config.yaml
n_layer: 8
d_model: 96
n_head: 2
n_kv_head: 2
head_dim: 64
d_mlp: 384
vocab_size: 2048
activation: "gelu"
norm: "layernorm"
norm_place: "pre"
norm_eps: 1e-06
positions: "rope"
rope_base: 10000.0
rope_fraction: 0.25
qk_norm: false
attn_scale: 0.125
bias: "all"
tie_embeddings: false
parallel_block: true
init: "orth"
init_std_qkv: 0.0652
init_std_o: 0.0
init_std_up: 0.0652
init_std_down: 0.0
optimizer: "adamw"
lr: 0.0036
beta1: 0.9
beta2: 0.98
weight_decay: 0.0
lr_head: 0.00983
grad_clip: 1.0
warmup_steps: 501
schedule: "wsd"
decay_fraction: 0.863
decay_shape: "linear"
final_lr_fraction: 0.0
batch_tokens: 16384
seq_len: 512
doc_mask: true
train_tokens: 115700000
steps: 7062
dataset: "wikipedia_en"
Each number is 128 + 24 x the weight over its row's rms, rounded and kept within 0 to 255. Layers, rows and columns count from 0. Numbers have three digits each. The size before them is the row's rms in percent of the matrix's.

# layer 4 attention output (transposed), 128x96, rms 0.208, rows 101-127, columns 0-47
059:129117126141127121115111143126131152132142090160132138086109164152122117143128160161148127144170131122137165112100129131156145149159049103107193
058:145061098162121120118093110105153130070131094152101111130113156168131115122103083145105116150098146119124098127127142133167133156124143125112147
058:118106112141108129118146140121165172116140100141099134142138086154174131073113117136128139127110123135134129109126130131130100112118072142119137
070:130144134162103112142112145147143143145120174117135138132115120113132134115121118118145112102118126125126115114098128154149142091152143086084139
063:134088093133119119144133105099086114138113166140146147151109160104102152140120122131151129120136120158148091120100120143120142154152071146131094
056:099154141131153102123159100118091100119123145161149142122074155141113133156182158115165134119098135127136124100107107119132180079122150189142105
066:129140097120169150158140121099093115123121148096079098144120193124153152174128117130139124142182102164106115107122117129075148110165083122142131
051:134117087114095148096131139161135140151145152141112111171102113129098139117146147130155162152130092147149149100123122130116127127166185157147138
060:108110120103127126153103130124095144103122142151136134152111117119147103150150110074156129094111108169104146131147096135123154092115082180111099
058:163150143146156076131128171123120139137148091156107140109162174130129173113114130153179129147070148102139143149105097125155108086128138110142086
055:144147084150129120157148098143117177123099119108119128124156136149144148108107133098107089104168118143115130122083127130168125165143162127149094
056:161131151141159127146133142149066139129136116133156152154110180142129124167149136154101149120157145154112136104114130154116157146150126155126075
062:142155127093131153138140122110104117090118166128124159109136152132097169128134152142133096125163151083145145155105109113141114163151125079139151
065:164121102113137116119121147096102140163135105138134162128105115139122089115122123107162136154151162160130164107075109130126106159156147165133120
060:116125150106124142101092141158123124093126111161130134122155150118093098168179151152079126124117124122122116115136118113100113134136101117126096
063:127132145141130115102110170143132123079118108162106121129151117121114063128160100183096133148058131141122146105166097127107141128111138141127092
050:076144164119124111127149167139169102121136154125101152148129078134091128133139125127123120157128156106127159102128164126091108115125174141122133
069:132138115144134123159145125081100106156118135106135167140102119115142193104116113071135110116123120156141118100111109137160141150142160111114152
061:127106115115159100133157126124130120089111137110143135130143145109097155117148090149105138123177123152121082133137140108125163129084137144118123
049:160119104166174135143140191098124141109088123112114173070179091130146135161105136135136134105134157113133184127121101129181089128124068124123123
057:116134120109122158183165126116116140138159150115136136145096104115111120173105159111125122127150116140145122099058142126141153099198160125126143
055:142112114140146158141145128123076137122088088126147147146098116137132117153165110122099143143093119142164093133117115170154138164156146157132116
054:176142112155118088180122127145143129113136124152107110065085154115118150120103112148161104095126146130113143137076098163170144142107104132098128
057:111087185105097148111116135141166128103129095141124143163165109164149108144139121123139137145196142114082109096146109133099150122149168116149110
063:137111156164133137112102133137098125117120115145123158110126075138107099104071127147117113095133122146100161150130160132140099117149104117140113
064:158131161141152092102115121131154126130126108108122094146118075111122089139160135162151147136102107141114051143172111142133147115137175171139081
066:140127164177153120119162109153117135112118142151103124146158123151168113136095132168136127146113079147096129156142145136035145094128074149153091
# layer 4 attention value, 128x96, rms 0.196, rows 102-127, columns 0-47
064:079125171149154181153142180111110139094124158106140076110142169108144126104155117102136110104135093140157130124095122114105172125096129118096144
060:140124164145177139105114158160111165112121133135141119094140112109088133129126153141075162130125119136109119131140100148129150115123098100119120
076:167137139149099126133121120096126117135133126167119092171150168117141114130138130111124091098151154151140172113148124125091165136174164138148131
067:124144138115089143118115113083139127130108101136142160138154137126131129128139103075137121123137171069162157147121103158083164134109140120131150
061:154136090131119106144126108174133126115166103112111137142126085148138096141143108137144116120138164178153101125075141144097115109136160120175146
071:093087121136144128150136141114112090119088107147122163099131086149151103074129128176145117098132136120120171138067153130143144128093114155118129
059:119150132135121181087093118156130126146161110160134168109124112117143125102133105121095153174126134142090114120118144121109165136122134135120123
064:127152114151118129116115074105169103101130132130098151139164136140153088145126154144135114154146138140119178111107110136123111106115135077161108
066:150166160116121070140137095164099157128118087110106094110168167142117108107117108110130148121119129189150136111128149114171152141168102135155088
062:107129118133139108148126169079146141099121166128138147074149126153140151111109132111096101148155093084130158086067166130092150139166120139125150
062:133159122138132096100114149101106142114139090128140154093117135146125091122137089094180131134154162105138130091144130129121159120115132133144198
064:133125117111082130162137122090162128146102129114121138109104110154105123107152112117092142074122131131113132157129090138113171142110110170188141
069:137137133116099136155094122138145135120144116100162162062139158117115139138111089066130127090158137113137126117166125124101173144133167173135134
066:111125200116152116099158115138133155090118122111087157122101107153121127160125136146125139115150152145156098138155125120144097141123114129143157
072:111136160112153126096144119168118167109150163126132109128128155117149133165129145140138130143127163171124116099114129123149101130096114093111173
059:143112110152183104128104081155117111177146124136109107164140121103118093159119140122138106163119150131111098147165137128143111152136130158130104
077:151122133129089133140120153132129091159164111153147067114150142123136104091131111135081076105115108117102143124102118128091170131169138182150116
068:087140091121088094119092129099101168111180151144131144162142149113128110111130114162108106116140153078135151140121147129101144145150122107094142
055:121134100118104094135170161108121145159134095125135143159112167128082121142140109123132097115115129127103136124175114193141136116110116138121180
066:146131132132083123118125111137100102144094146132119167127124155131153109125133103136094120132143136111093112108108170117115179123135173157128130
065:135129140134104120127137121130092160105147124137164142126099166122118078142151100156126139199137151118110135114098133126115144140106143126149148
060:107100136112117147165153107066150069114113124113157122173108148116133103107145136091106130133124135142156145102099139114150148166136118099159119
062:140120167135180085110113152105111137119116143117135159147132080082111142139132141145105140143145153154154096132139141158125131094100120129077129
070:117137112106104127122180131124141089124125168159128095171131142132089118184125153095142141141147102116144117126192142135126111142094142104127131
073:113108105110174117130104088160145130101151096114147117109091154115123141121113132119161108166133166112131114123084146154129112056163128106170107
074:131119139103184137133130081108125139145112165160114132124151111128122113119135159165186160198114119137141131136153090163151110127124149093140157
# layer 4 MLP up, 384x96, rms 0.225, rows 0-114, columns 0-47
114:155144154118169122102115100161142119142108112142129129159107119083176087086149153134143106148137130121116100180104087163123126162114125148134155
106:153150137127106141172103111121115149165132127155156128143116125114125070157131157095151123134140086098126134136141140148106071138155123102111095
097:133154088147089205132178131149139105119146130089121160115100125149152090134149163128177141148129104105139124140136130100141151134116114107127096
096:103173166112137121151155149148137130079139160094133165141140079140172113129166113135154160148131132112135133142141132116123102129132104121131134
108:169120110145123158168130160118155091146146100151154115115108118165138100117129142099135139106142151131121113122130166114120132088109093103083114
098:130155121099103134143067069112145140151100156142138112118122132169151166124135116139141163107164157104124105159100112172149125141106131101107146
097:095130087094137108104113091122165146143110129111147146117108109156176097115123131089149212092134106170110135119124140117149133130113119136147142
100:120147114130086094128144130113124129122125144141132132103094120114170090143178158113145159147153164132117133097128165157135154127091096127107108
090:131120142157124104130111126112138147129110120109139115134095092154186110143181139096104106091151196109131150155151121150126158118140143158059144
116:134152099093120116151135107115074082144124142144120112122111125130159146112164169127148169110143145139130105177159123122128095124115133093112129
094:132165110115087128147131101105105120145121113170092126129186150173118142116112184130118103129118128146159108150132091149116117154129103159138108
084:160139124087120120083130124105106081120136114142112117127106064136141117128169125096109135132194182091154086147107112164162117113122151145130168
095:137160175107110138128094114099099141098025142141144148131069106135129088082126124111130172120133147124106119114125143149117119116133145147137164
100:112108135094123141148092138155120097131126092128176131172110131115137110164136133101148129110125148091162127151140149167155097086149123137122131
101:160172120089129127152121139143117094148151091156118155153118106137152110153140167104106172141144133123162103110150138193157115137115130109106122
110:148106124106157124121145161125088116132151101171158130105141077160152101122140111089142197122151149102138088142131128150118158114136114142113126
099:141116069148126114166120116142097069122132131108149188151146065129141147120150193158136197138153143099080125152123132104124142109134095104114090
094:146156109115111115076139152143107129190089128165125091126120135130148142143144154159131092095145121133141093097125172129151106104083114159119151
104:113179143142119131130102126114121100103105168150103152125100118179141110091131128130164136122131132128140059100148162139151142091114145090117145
101:133106142109139118097088121122142124157117115130130148135141102141130112107114153075159127127130179104164125183126122109101122164157096146128082
112:187147097141115137102132137163092148167106117140143103141125114180147115112142144159128112155132166117117125099140092102157142098162100114102105
092:126094118138111084151155130128108109153171115171115127142132116138139095118131148168117150118166106131136098071143130175183133149121123111101135
101:119125126109151141138136130142084097182158111114133120165140150165165125098126181163155166142142109093122098103096138135138123112109128179152137
108:165131121128133080127099137168091133119141119146107122144140087121145097132112120137159154149144167162138124142110141161138127143098097168135111
102:174158139126134146087116101132136132133083130134107133137135123153117140107129149129120129124131151179167116120118159138108101154096106179109136
087:183128128063073111109156116100150127121131129158118119117127094149133129086129114142143140143139121157115093130142132126128143122135116135150135
099:151175095126077112143094129101141113128095134157121129136082118114141122108143106147102123151149168191104121136117142138141083126153150130123150
111:124182114109122093167165119148117126146082104085149142166086124124157104115156110149146137134139112181104134162116104111146110083113081127150144
095:152141130129177119123135129120120145157074091107119141126119118103129108116117143136133127127129134144111134149109134127114095125118102159095128
094:121108119144145131192091101128114137112120125135132119147164087158118126131129168152144156139131150125118129102113154144091136164133144133130092
097:148127115117138147127083114117117105165084137144147082145129106181165105109130141159117156135150131136086088111150123112155124142101133126117105
106:180183118135125142145085085126116116151128131148134138179130113133162139109148142160144143138157109104141112169098100149162153096144083125088138
110:178124102083134110081117133119131146155097135149149115149112092124141146108148115169157121107201113138131122153114132122146120124116091143128092
108:147114106132158112117122113109083156160112106127181142117131124133135101083168112142129167102149132139145104191115110098124159127165124137138087
095:140106140145134087158151151129141134162094132179137095129090098142130124132143141136102133162154078135114095115122165155181135146088116095119125
102:122118109103128116136116149132141101190107152127175169108100138123174145142175121129153150149163112112128117151106121140132095167137113149168158
101:157182124163126139145098127121109103125086112151107167140142120102145127135119137145160124155128110134128132157129149158165158111125095117160120
099:139136112125110140166140149125131127144133132146150108109137038091153136111167130128114142154151104071133163122140153157125121140120126151182099
098:166179122123128112123106089137127122144127139148083162128115136128134117119138142149125111132127086136134067121113182136143091139121101121104131
094:128124130111124093102110124111127145170118138156111135118086101121124133090152116124134147105148160074125114149125124191155127144103123175130135
096:126094109150151120158097120113169082122121130135136099145127088171156132131140113146167131148153170126133158156114165157113147136136106151089106
107:122129165111140129118096102158129124141073123135106164133092153126140123128155133140157154145159110149174112157140106135151133115097122116080110
096:127144142134109146084152143115085141135096127127132128139091121143152109161133146129183104162125127143130122130138165119140134166110135130096104
097:127161094094125120165089157118140150112087142121076136137126136179139096147135171110134161131124121087111129149148150119173130120159160092147078
105:161175126094131111131087100115130158141140121119140165141120108124144118080138121112143111120161135181160110136129117135111163111139136159108121
100:141143112110178123075144132119124136134121146126128125094137138142138151104144126124145124128165100131107085148119098148129127165131150164139146
091:146178096138102142189142126147134152139124144114168161134148076099131132103159113109108109130137107120110103134146149124108105125143087130109164
108:160172105095130165138109095138114103117086112161153125109133105118147104126139162142145136118134107106104090152116108117156112149097127106143142
101:140118093087131078102143124103084155165135117157125119122134072132137123089127145115116167118159123109153105147152149079138137139119109149155116
095:109115130138134108119085062146118141193086133170122148103113121104135163107146129101138142137147136131141124163140128161099093155146145115114107
098:142179121114102139116118128133138123168107118148123125176129133115136136074144134118102124101158156161138109122140175160155091157104135121074103
099:090117145131117157089101088143116127138082134154103163107106145138134123114152164120160137137151137099136122148138139155093102136141124098155047
099:118193098117128172139130120104143154129160138111171155113138101151165094124149132105141125133154142147096122113113116127132139132129077112110098
099:114112134103119106126119091126139105164119152155108140134135139142154134084168126114174161149136147148161129179151126164128116132082154112130132
102:166151142114106101129117110149149134139101149123123140088116067161180124102142127153161154137151139133153062109145127126084146161098117120105154
098:136142098100148103165112135124137159099145128123117124129112111119136105106129127118128143124147155134163133157156154184110093118109141159109122
099:122132109128103161144097105120138132161112094127151123123121107159177135159153103164152150116168140138116094135086094122137103090133117148110115
090:163168139131124082079123124142090120100106067113137128145135134085133106128140161150126085112120137128133102130146175125138105154128122133142099
104:157128141124148105114109154129125133114085118171128152095124130140142141137159090127139142167172139125137130129176120167164119141075127132136156
100:138145124104098158152106127121079096160128107103122104142139140167097094112138170154134150105139142147118123122092160122135099143067096161130113
103:142145123128101080152118112143135160141123083161097112108157111144138112119133144147133162153140138133093096140118122151142139093112121108148114
109:148129126099123121121137113133131133168110137158151109138138116104157139069158168160138143119173116125136112151116152146128153155097104143168104
105:164116120087140109131124135146125080147165117154152141111140085136138159111117181149114176121143096127103077115099145123172111096079076122120151
093:169082143089133130155130165117074115108117131163109117172124130166174102118137130135116124137134165094183071113130146166167106094119132084116136
093:186100127149112109102137121146137132173131127129182156115123071141127092128143134158147153095148153172146106152115137133131125134101132142079154
094:156142169111114133094133105150076140075116118127094133128113151179150131111165139122117094157130108163119153166111118161132161154105116116121116
097:140107132090084129116122114142120108141115153167111108116151106133112108122124147082162116117138168140163092148137153175127109142109157152099120
105:166124148097125105126127133177112160136115105127162146143117143135120102110148137174174143127137146123142085172111145097141106125123126110109084
095:154120132119141152158115116103106133106092082133158106115123091130115116101129153159116143128141125077158127134134123130116149109146107110081121
099:146138129098140101095114091131146081132084103114128138144052115092154077138120147115122106181127177149107106150129118189124114129137133129101110
098:138124093134075136185163148140104135125131124144136126109130121186137130093142128130109133140140138097109120117146154068152159150125108108157099
098:168126117124123093072108124123121141156142082186110106170140097186142151115144147135093122118120127143138094109150149114158150113099111131121120
086:137098095149152165122121109130128128100107126165149141069123111118174123132180103084128122119159149094162126136122118136118097116130160142107139
093:142142090131127138165151143139102144122087114112142091161136135123142129112147175162120117154129092093146112133166103128137113115103109070136161
109:162128096155089117116144127138119132120129167161144167122130073133145146116124134150178176132174150168125118129127145123121125104119067100143108
103:156119112117127141131090125154086121196160110166114155129105140132157112120146144123157170114157101102182121167099094160156136121140132142113137
111:147149134112116125127096137113143136160072174150115131114128093124137125098129130137120125108203165140143082157132133149142124117114125136109113
107:173135117134144125094088120162118119134130150091130159135168097140147130136138130175158167115146115131129084120123132105183158113112100122101157
101:130148055149109119127116133111144107118149113165152107080134117136138143142141142110149119112140129151136114149167155171110099149156129167081131
106:127116117084107132118096107130131123140111117113144148137139128122131128121116146079157118103124149154147148145140160121119103155108138195100156
100:105212135082115123120155120095102150107107096123156133140126121113131112096152119105110156109136121100069075162107111136156164127133085125169130
101:136165118168143168164126115169075152123084082122131149118080157146143088131126151124140159139128134109139139122130109141126086166128136146146124
106:143116114127134085141105146171085145167117139162117086103092112118173132129146132090143141172137153106105126160144132125153135114109126168105134
103:165132094105135135154087117125110141134160103137134135111125093132164150103135197159137122139156096093166098152143128119132128106149099160128135
106:134103072120133135168123119103139095156151088132159126162107105149133122127149155109141146132148133129137157165117123162087109143127118138096107
100:145151107112142131123101134111124127095086103150163154129080100122130135132131134114161150144158091134110129110110174127116124117110099135090148
096:165097118128133101136106131157110149125142100167130145160146123126154058133129126127143131129128178112128145098129126125129143118099134124059110
105:138155085122103128177150157134053164150083111104127104112109101140129095121138125120142158137144149089129154150138116120114113132117116122156147
097:160174129122087117111116110100150079154132112093133142132112079160149105100143133131131127081173126162122105145099106114137174151086144148101126
097:125165130115125165130115134183110098108136137147123115114100135111134124114156126144138126141181183143103132129121151143175106104119101143127136
101:151119145136139111125101158155150113168127118107162147141137071112102144143129130132178178128157097152106143135107095118175154128119083135167076
099:134098119114125133102151149123090113147157122142174137138130071143128109139116146124146158161129123142113118157133161166099117167101135109108125
107:167131079101097108133110150124136141137116153173159098150086099123125120132122159110136107118164145094116135132118178133145133123110108151088128
100:155164113124107148122118110117150080131126128119127129120108098100118134086130140125150148124154163162129105139110154168087102143096096171112156
096:153138115119144159148088098105143147150111136128125133165136086121154138118138126158137131138165129134107124157128117119110095101085100172064146
098:112118097140098165098152144155105129121137120169154123167125100145167102120154123178133113150162127116080158154106114111175139133093110110079118
100:153102107120129136104108138151070106133113139140171122133130076116145114101143129185138130146153170099127098133102159146193131144087128098106116
097:182139103121093118133146132160129124140134137155144112132186098166145102117134137155142114124143131110127135146116172110153168152089096138118164
099:143159151121139098183115171132139162129130090146107119096128128131139105066140135107114146109127136119125119150129128152099139117150120161153105
089:105182120120131141093133142119106101135142096114159169177119135131123137116123157129160104138112062106124124131160141112161084114147107143098127
102:171153114109079154142150102137135127146093150148141102144144131121121118120142174172104106103133111107087135143134127128180111114120101167141097
089:121146129111115148163103130167078099117154107078123134104133122153128117121114143111164158157123146143133090138190084112126123123110148128122141
090:146109134117109096124102130173077121118097107168125124152135080115130161140150140150130117161150138120156122144135185106123136159128144128107129
110:124150111140114134130148136156124114158175121149152168106103111139124128129127125161124090161142091122102093129103126149181105097070090135156129
093:151150128113062168098159124100107112136117143126166142087104132154142117150143106118171153117143126180100135109131096119138089113109132116160137
091:151113115107150102108114096135098129165126076126137159130112102080163085139139122108115124129160158137165129139121103161171173107089147135119157
094:191174115153121124162115116141093134173096124121110104099142071103165121099130132162144160141123108135140098161153158145125117126157125143115174
095:158123086145133096092105109151112094166143128162133147150157111133149115130141148144122146163145183114141140145144138130152136167115112104159128
114:144134109101108148112139108136125112179095130149104130115118096133150131081138136126144152133180101121154081139127130135160094156134114143128089
094:156163093114075126131136143112118139143140086143177135127111119179179133142177113090114117119142122118136122117133113128126156130141140148135102
098:132166112119119147144123091158127139162125135167117109115099112124121108047136144139152123109139097126140106161121126141124111151082153129123129
106:152113110123119127112091079102130129134100109158130161117074113147166148146149165140164133143159113072103113125132123153153138121071087105158112
093:168094121098131129105078113141098138124131119142109114109122131141177139087131150091148162119142153113138106172153092176163148085100148102106118
095:097156152158082142114151141154095085139119094143117134109116103102157153133124131136184140142125115117125123188134167158118073115099103123148140
097:149140110109146120142123090103162133112096122116115151091114104180148108124141138161120139098165150137112096140113094122163124130107139100083094
# layer 4 MLP down (transposed), 384x96, rms 0.217, rows 0-113, columns 0-47
108:140088149152178125093149095121113148144111140145084106105092134097143152147116176149139128112129078144125137159079113157093153136107121147168103
098:126109121154152138078109113154130094091142121099150131136062094097123162126098100167152124139123185170136127151122138148149149118137138158096146
093:131082154153106109100129142156096145142146151124099096132127102129123107097139104173096136150082168133124076109130084147173127144114171106160128
088:175125133120137097116106133117137175113148091148173097123148100144078110159130107162111086125133145168146100127108136102118131109139114150107145
112:164143114152169123114145175151110137126124113151165154127110138109143158116119130125161120134106166133168144118146110133076138078139141143127120
100:106121106138134104126118120149184092135143117136110121111150111139139118132174106168119133083139143145129136132156102141076142102164136129103177
095:162091132159149161153124127130089129132125122157123161123088112149102109153152164116149115121102125157125134158131143071119177106101120109177113
108:126098115095135148149119114150133137170125153123112137120106120100145157147126107125176115063143137147126094144125099178118134149166136145088098
087:145141127151101085161099160082142135131133115121130110137128145128172157153136108171159169148090130126128136127097184132137135090118126139113105
132:109150108165116166147137154144072141110118103128155075109124152111133160136148082131149098126088116122158125134158104114094154130154132114125095
080:143108111151146095147129146131114105090147095099148140201088113113127078136100131144159133139094101147139162148136162117151090107155131107115142
090:110135158142107138112139183109132160122142147113112106154126160163146116150094147131151084134128069138129126156079129145134119084160120117131137
088:137137093120163109173134160123122153143146161120188131111102141115121188165152146105136111119096135155109148122116122096075121099153144115120172
095:105109115084166153123156093128122131132161119123081117124097126139130182099098102114136110150119120115122165130097107158148131116102151156118151
098:157113108104162130106127102122121130110096107166124092119150113130124114113097108131139138124138121102139100149140118091166123170127126136167116
117:154138092128135146151113107120141132123101117132110079119152125101097125160150155151132144116168095132103096144161146105120107071148111112165109
094:141142182152119143128117082122111135135114105122137119129089134104128081134100118099114142117067126135116113127129122148102137153127170135125127
097:121145154096108121111120144151115108106096185156111124115111160114109094156186102126147092149101111112149127137136124136158161132106112108091133
100:082129115200160111130099166165133126101112097113153113112125179154153149139096123162158132125111136133097131155126117141146117118130133102133158
098:095083135121094103128130142165182137152120160139143100105146139097141123128104143115124120104156106133157150126124152184171111134085104153087175
113:115113150126104138128140126134119121114149123149110111130090134090106176162092129121132129150154122124148166080113146130128153173102146146084094
094:097163164118103134104146146173113101145149129123133143093129111105102124160116150118151063162113153152172131147111116100145072153134156096128124
092:148138139085128150129106151109106102097139136133114151162150099148128134111070161122124158101074106139110120117126143145189110109139201116124092
106:132170135072176161120107107109135117157107131121109109148101145060115122128136140114110088123130163152167115153164134134151124132100163132115146
098:149132164110114127133150150135095144144139115128128125149121153118089110103144113147136112171090149147115120095141108113086184130151133088155103
090:173130118135106146143149152136129134129111137104135117112104118101111116130086102150149097119142100162126112190103146094092124134115093094168106
099:105112094112151089118149124144122095174155136108123091087126141074111218120113158117092121118092120172112137135132115131119157114140160144130102
105:162106134113132113090130175107131176147108103092190158100160126160126148141150101170105112107125124113168112136118143107134160161141150119106097
092:086103130162123082101145119137115166130122136100136119128170165136139146113072116105118129088099127160118139133189106144107151183136098128149162
085:156107144072132080120143114149170132152137145143154134142174099118146127138132089171109101132148103104110118144099108089163149173150104156146125
103:083103171149127121136121101112151165112123100111129118149135108147119113173139142127141088124117138141125174149157107148113138139149159101138110
116:132129129156100125163121115153192066112190163108128125122175130125145118156132086126142131102142161170148119173129139144062086137116096096128132
117:086117138124153111132131098124145139118133067151104097147109145131149129114115159128128094144138119147122133100113120104132111121144151153124121
107:143105119146118124158151104146133124143107149123098089148121134144135113156148134187068156121094134117121077119108085121135133132118159101169162
095:191111137130122109149164095161155141181137143141153124135097151106136092135139121142080086095086130119123109137131103116128106133162134095096185
124:127065133089143061121102096127129133178149141124148151113094107114116150139108153122126140071193169147142133147145133121132180108138107153094165
098:125132117158158051172096141118106090120108137112118125141152133103150064140111119144109118098039149128159124152150152147106101123120165137135156
094:123143084154153132106104066108124115119109137091121118098103162132110100137136206126121105120107107101151114138154098143161132128163081115101121
090:166136155118136182146134155104143153130152156150148116132128121112115138133136109112117111136081082098122117159135086155145136087104105141152133
089:134151158126128125145128086119068123109142159139092113129105129057087138081147114132136141129107139148112114119111187123114141141175128141139097
089:125119105163134148120056138116167100124149116124129145141097123095127129116113183102099109093155165155139103136139139127119130113101119114142126
111:119115113117153084106126139128159143154176143121097184131137121138118134105070129146115153132138141131102123148087135126153127125127213132099163
087:144133133178099131111159140124126139066125141157133130127118150114152108108108113152122113126035151093110153120099123121111140128107176087127109
095:128127167136136098117143157135122122182153122133143157166106133150098152125147155144138135162100175124131118104098070117140097152095102140151143
107:132133097149081151123157091132099133119133121154108126130127148098151098129112155074112128072068126147138134119132102132100112138143133158157130
095:149149104123134145163154128098119128151130085129081139127109125125124098154144141109170067107122129128143136160142125130175100161117138127120123
077:137106159165115118101113140103118104112133132153157142171138116112131142161112108135127172135088142162174124125104114117099145121135138156179140
126:162142141134152129136108087172104120149107082153145112132123095099184133118189163116127116112179122106141089091131104131148125118134092143143141
115:123110135113082134120122127143151124112136104103131113158130128165116192163141122155181126125139145112136116125125119077159157149157082120156137
105:125153144117146139157127150124099133122115081111095144126164125131139100116142140144120096126068125104116116086120084098185127105156198117135137
114:128088108136151065137101152132136142116144137142125121103155130147157114124153139122118161145129152148112123096135134162121132172092057091159107
092:084134123095136125127089097132130120119139120127130136130103130152148114137135132105169100161082125172175139145124103114125135113096157111096156
103:109111158108149127132123065114119111162162103112112138124106142126119133138108144122102107136118090154156131109126081167088159092110131137170130
093:104116161123116127129133122126141137118117137150067150120126186124141128119132133058139112122123137134112136157146094159110110096144239119119129
112:164098127092143112161125130129156109144125133110152162155104088116084139144121125124098178108152121145131079114118100125110105110111059143162140
098:131173124131166113113131085193131093108108092139112117120138138130178122093151131109139151120139149143131135125110128119101101126107171141156146
098:117101133099137081080134108118108149161112135111131140129142141144107124135152121130070123059105173098133144082148120149108136107120163130139144
082:110145114158104147171137133120189186151086143156116146145098166123109162114099099081128143150060120126143140134139139101073120092137117125119125
106:089116147111119149161133171104136097116133143145108164105107158128140134123093151129149160098154120102083149129120099105134136114147235125129129
092:075110124117187094152134121138134169113110129118153132146110144124143154113153125127173091132133136175118134144168119149080105139167177143105149
103:109134130181101131091130137146068140141140176182142178090106101141104150137097103151103152144100115116183131127116136130123158165100111117140124
131:088147156085126102155136178161150120141109112108110127126105152107093152114119106116160099122102156141103146113157154152135096155114092092120160
107:142150145117105120164101160145149138128131100096119183152138143121160079136185090139120119146110121128112138117084143104132148140070145133097108
095:089152166130153110129123114126155130149132123125117144125097128153113133149148110142198124169164068123151134164115071129092175140156152127120122
092:116127080133112159122140143140162134086115128108109153125125121121150138133137064115135122150094109142147099089143124108125143126156094117112111
086:199106140180163130170127080075102112102136127107143089133118152149117116164135129135115143098102088172111131131102137178149156157134127148149143
090:130094094105167098140122147108141139116121126159142124101158156163148149155168146110110132113109109149184148126149148155087158111157171121124085
113:158146124116167136129118138176122139104105098126125193134124138113129110091156062139125130154118089124144109135099126104115121121170182122131100
100:135148138128097073151097099124096118183186168146134161095108106117148112093137141098110160090162130111139086150145106133128139153123116151150095
090:120117115153149108136151155095140169184116160116159124109131084145130125130104095180096135148124132127146128113087168130142129155132118126109134
095:157145141126125149157139124163157147111110126156135133122136160167164109086096175125168130135116107131165102108096116128198139113169109141127140
095:157128093086155106201115099147120120109125130136091120141173142147116128126121140191090133139147103158109094109124151122131113119118104142111106
094:115139153148151158118152152112099131136112112105147138175131172129135118150138135118147100105062081132096144126111113085094107148169167123156135
086:112105128169152137138110100130130076118169132159133128122133080105098107128134180104111137081099135134108149143147115125130125113156145147104107
109:134102127151109082131141134096109114098133109160086120141154132123109127143107114121126157116094113145106140123095135145113123148169138127147117
107:145109117145175154140143162112083123125114092137134100124076174155128098126111101164085128094120134148144160137107139115148122099146101098164098
118:055152137098155138136158165095183159118135095132127143118099111142155137130155115161125138115127127124114156097119106120109121151098110133146140
113:182134138097163107135138140130167131135098096123115151124131175128135150140116137144089129178122137140077122103093107091091109151131114162152126
103:143142150086107170069119184120091152107098124140129143096136126143113129153132111138149112147113173134178149131099140114093173165111122138149123
094:183098092077123131126114145138151125134155159134164111106141123150140105137099082163168131122090144088135113139098158112115152112128124133162139
097:149117168129120155158146169142178133127157077139139110099134119122142097152096095094086107122103144157150145176107139114176141106092128135104109
098:133114168099138113130095125112147102133155160117096098114147081132135140124131121186129144120091142085122106120122158104169117116122164134092138
114:107101072119131181144140125117128180114153069117119168110148168113140116141147099128103119124116164098129130110102119091171156154145102141113138
112:111161103116138129092121129115150099157115099148153133132139123131121078158143153139129116093138147135110111130174126152074127145153107139099075
103:110153161180118142144121112136125136158098122103092162157137123108132089111110168096101101114092127162084119146118112126129129105118150132128151
096:104123139117134126143110127122144159124148128159157098139125155180091168103142105147135121143119082160100123133110084142115142142079093118172138
092:126150139095134105123169125113172092151101146115108098125164137119144147156102109137105151107069129138156152081133148090144115181162095120142144
109:130139165127152138122077134132152119105111095153126102126108145147094159096098129080102130118064158075127118106135130137121094130175160096134090
105:115135132108124101133121164123104156070114154106126089164143127152156125142124120140137121172084125120148144152148159116141060125124171135149110
099:095128118111143140110140159155108121106147166081142090147145120113159086071148135105108150130110146163097160157095104118154153135127095082168150
094:106164137120131124143116128142143150086133130137113148109080142168116097166109085136055143145086159142111112095152112104154108105121110156116168
086:136112101142131114169101145168145165117120094146127129116102130107151095136097116202127130151068101140140172129116107083148115128129147115151123
104:087138124082116138099163149122106111111145131131105105151129124133114110168155124126096152096142084132153128123135129149134113150114113117118130
093:138096150107157119138162126136145115112180156157091102066162119175162117073094155099122119122112117148098159103137133130118135101150151126089122
091:096155178080151112152142106160153084137132109126149107164114124112105117166125160132146153149096110103131164133099134142115114137112100108104098
103:145143119132133140131119100080084143156103163134127093138128143071153131097130148145128059139114078104114114112126131136136148152163128159144100
114:150131128134192111111123102172090089134127111117123138132120147115153143108149097148106144167161124161102146126093068178113121130148106120138145
096:104138087125141102117147105126089115149172160149146112136110089154155152095151110104109156186152082150141127147143108134101125139088094112135140
094:103142104145113096088145101151174103111141138142104128136161132163132173099140117147140125121103153197151126068174131142112072155099138120094140
081:162127164100110119152136150129137102133131107106149109121104119122124108151095131105102091101055153087161106114105102163132074137153133144134119
104:113137154135123129141111116144121081107153107114153116143126157134146092164128142123129140152147138113105106151153116111125132139178139110087192
082:108110129078173119113098155132174135131132129143120140121098147158120153148109128085125147143095098125124136113077140162138091121140167101162166
090:126133097147124128103108145140114143121125143135127115112128184178158072134143142144115145154118174104143124099129112095162153122089114121106162
117:123165135147145169138143099097106109115140117160109135111150131126114105120136186103129143076094124128177102113106097127144114144120148104097161
089:087150134145148153149140110105096102094157116137130113111131135145119148124123056144129131091097177093161102148140145127108095098126146129133148
092:105108163114134116145137133103162146133118130111103094167131122131118146115108135149137121088128135099167144137115083131188123134066145160138142
094:155116118143165127117127144120159096128118112110115097151168130141152146120099085094131127124080145161127138153134087157119120149111192129158129
097:116142113190115154102153121123142125105127117128140126178120145115123121142121124095170059081101133145119135111092153102119110103131167149125189
119:087113142165110106117165131137121059148108092165118147132113127118194155119141122098104133141153139110141122140123184146115106084095106094095143
089:113153119153127132122131167112154093113142145127141133106108120144102094170129039132108114076095137095144110119166109137113096108128173128086135
091:145098125116123157115144123112142104152084111083150141135119124120183141175117144117092158109094140123120134146128124125168122138134146158203121
114:087093136125122120124133100107127130135127147098107126158144125105134210108107149148107130101199149114122109111113148163111150119120104145139133
092:076138147107156148101107128111136117165110131127130140111117133125122141162123151115118127106072160118158141136144096141138086163145244142148108
093:074107110158155143116153144120126132132146129109146162133123132128151152126096111112152101151051122119145135102108116124138135131116118135137099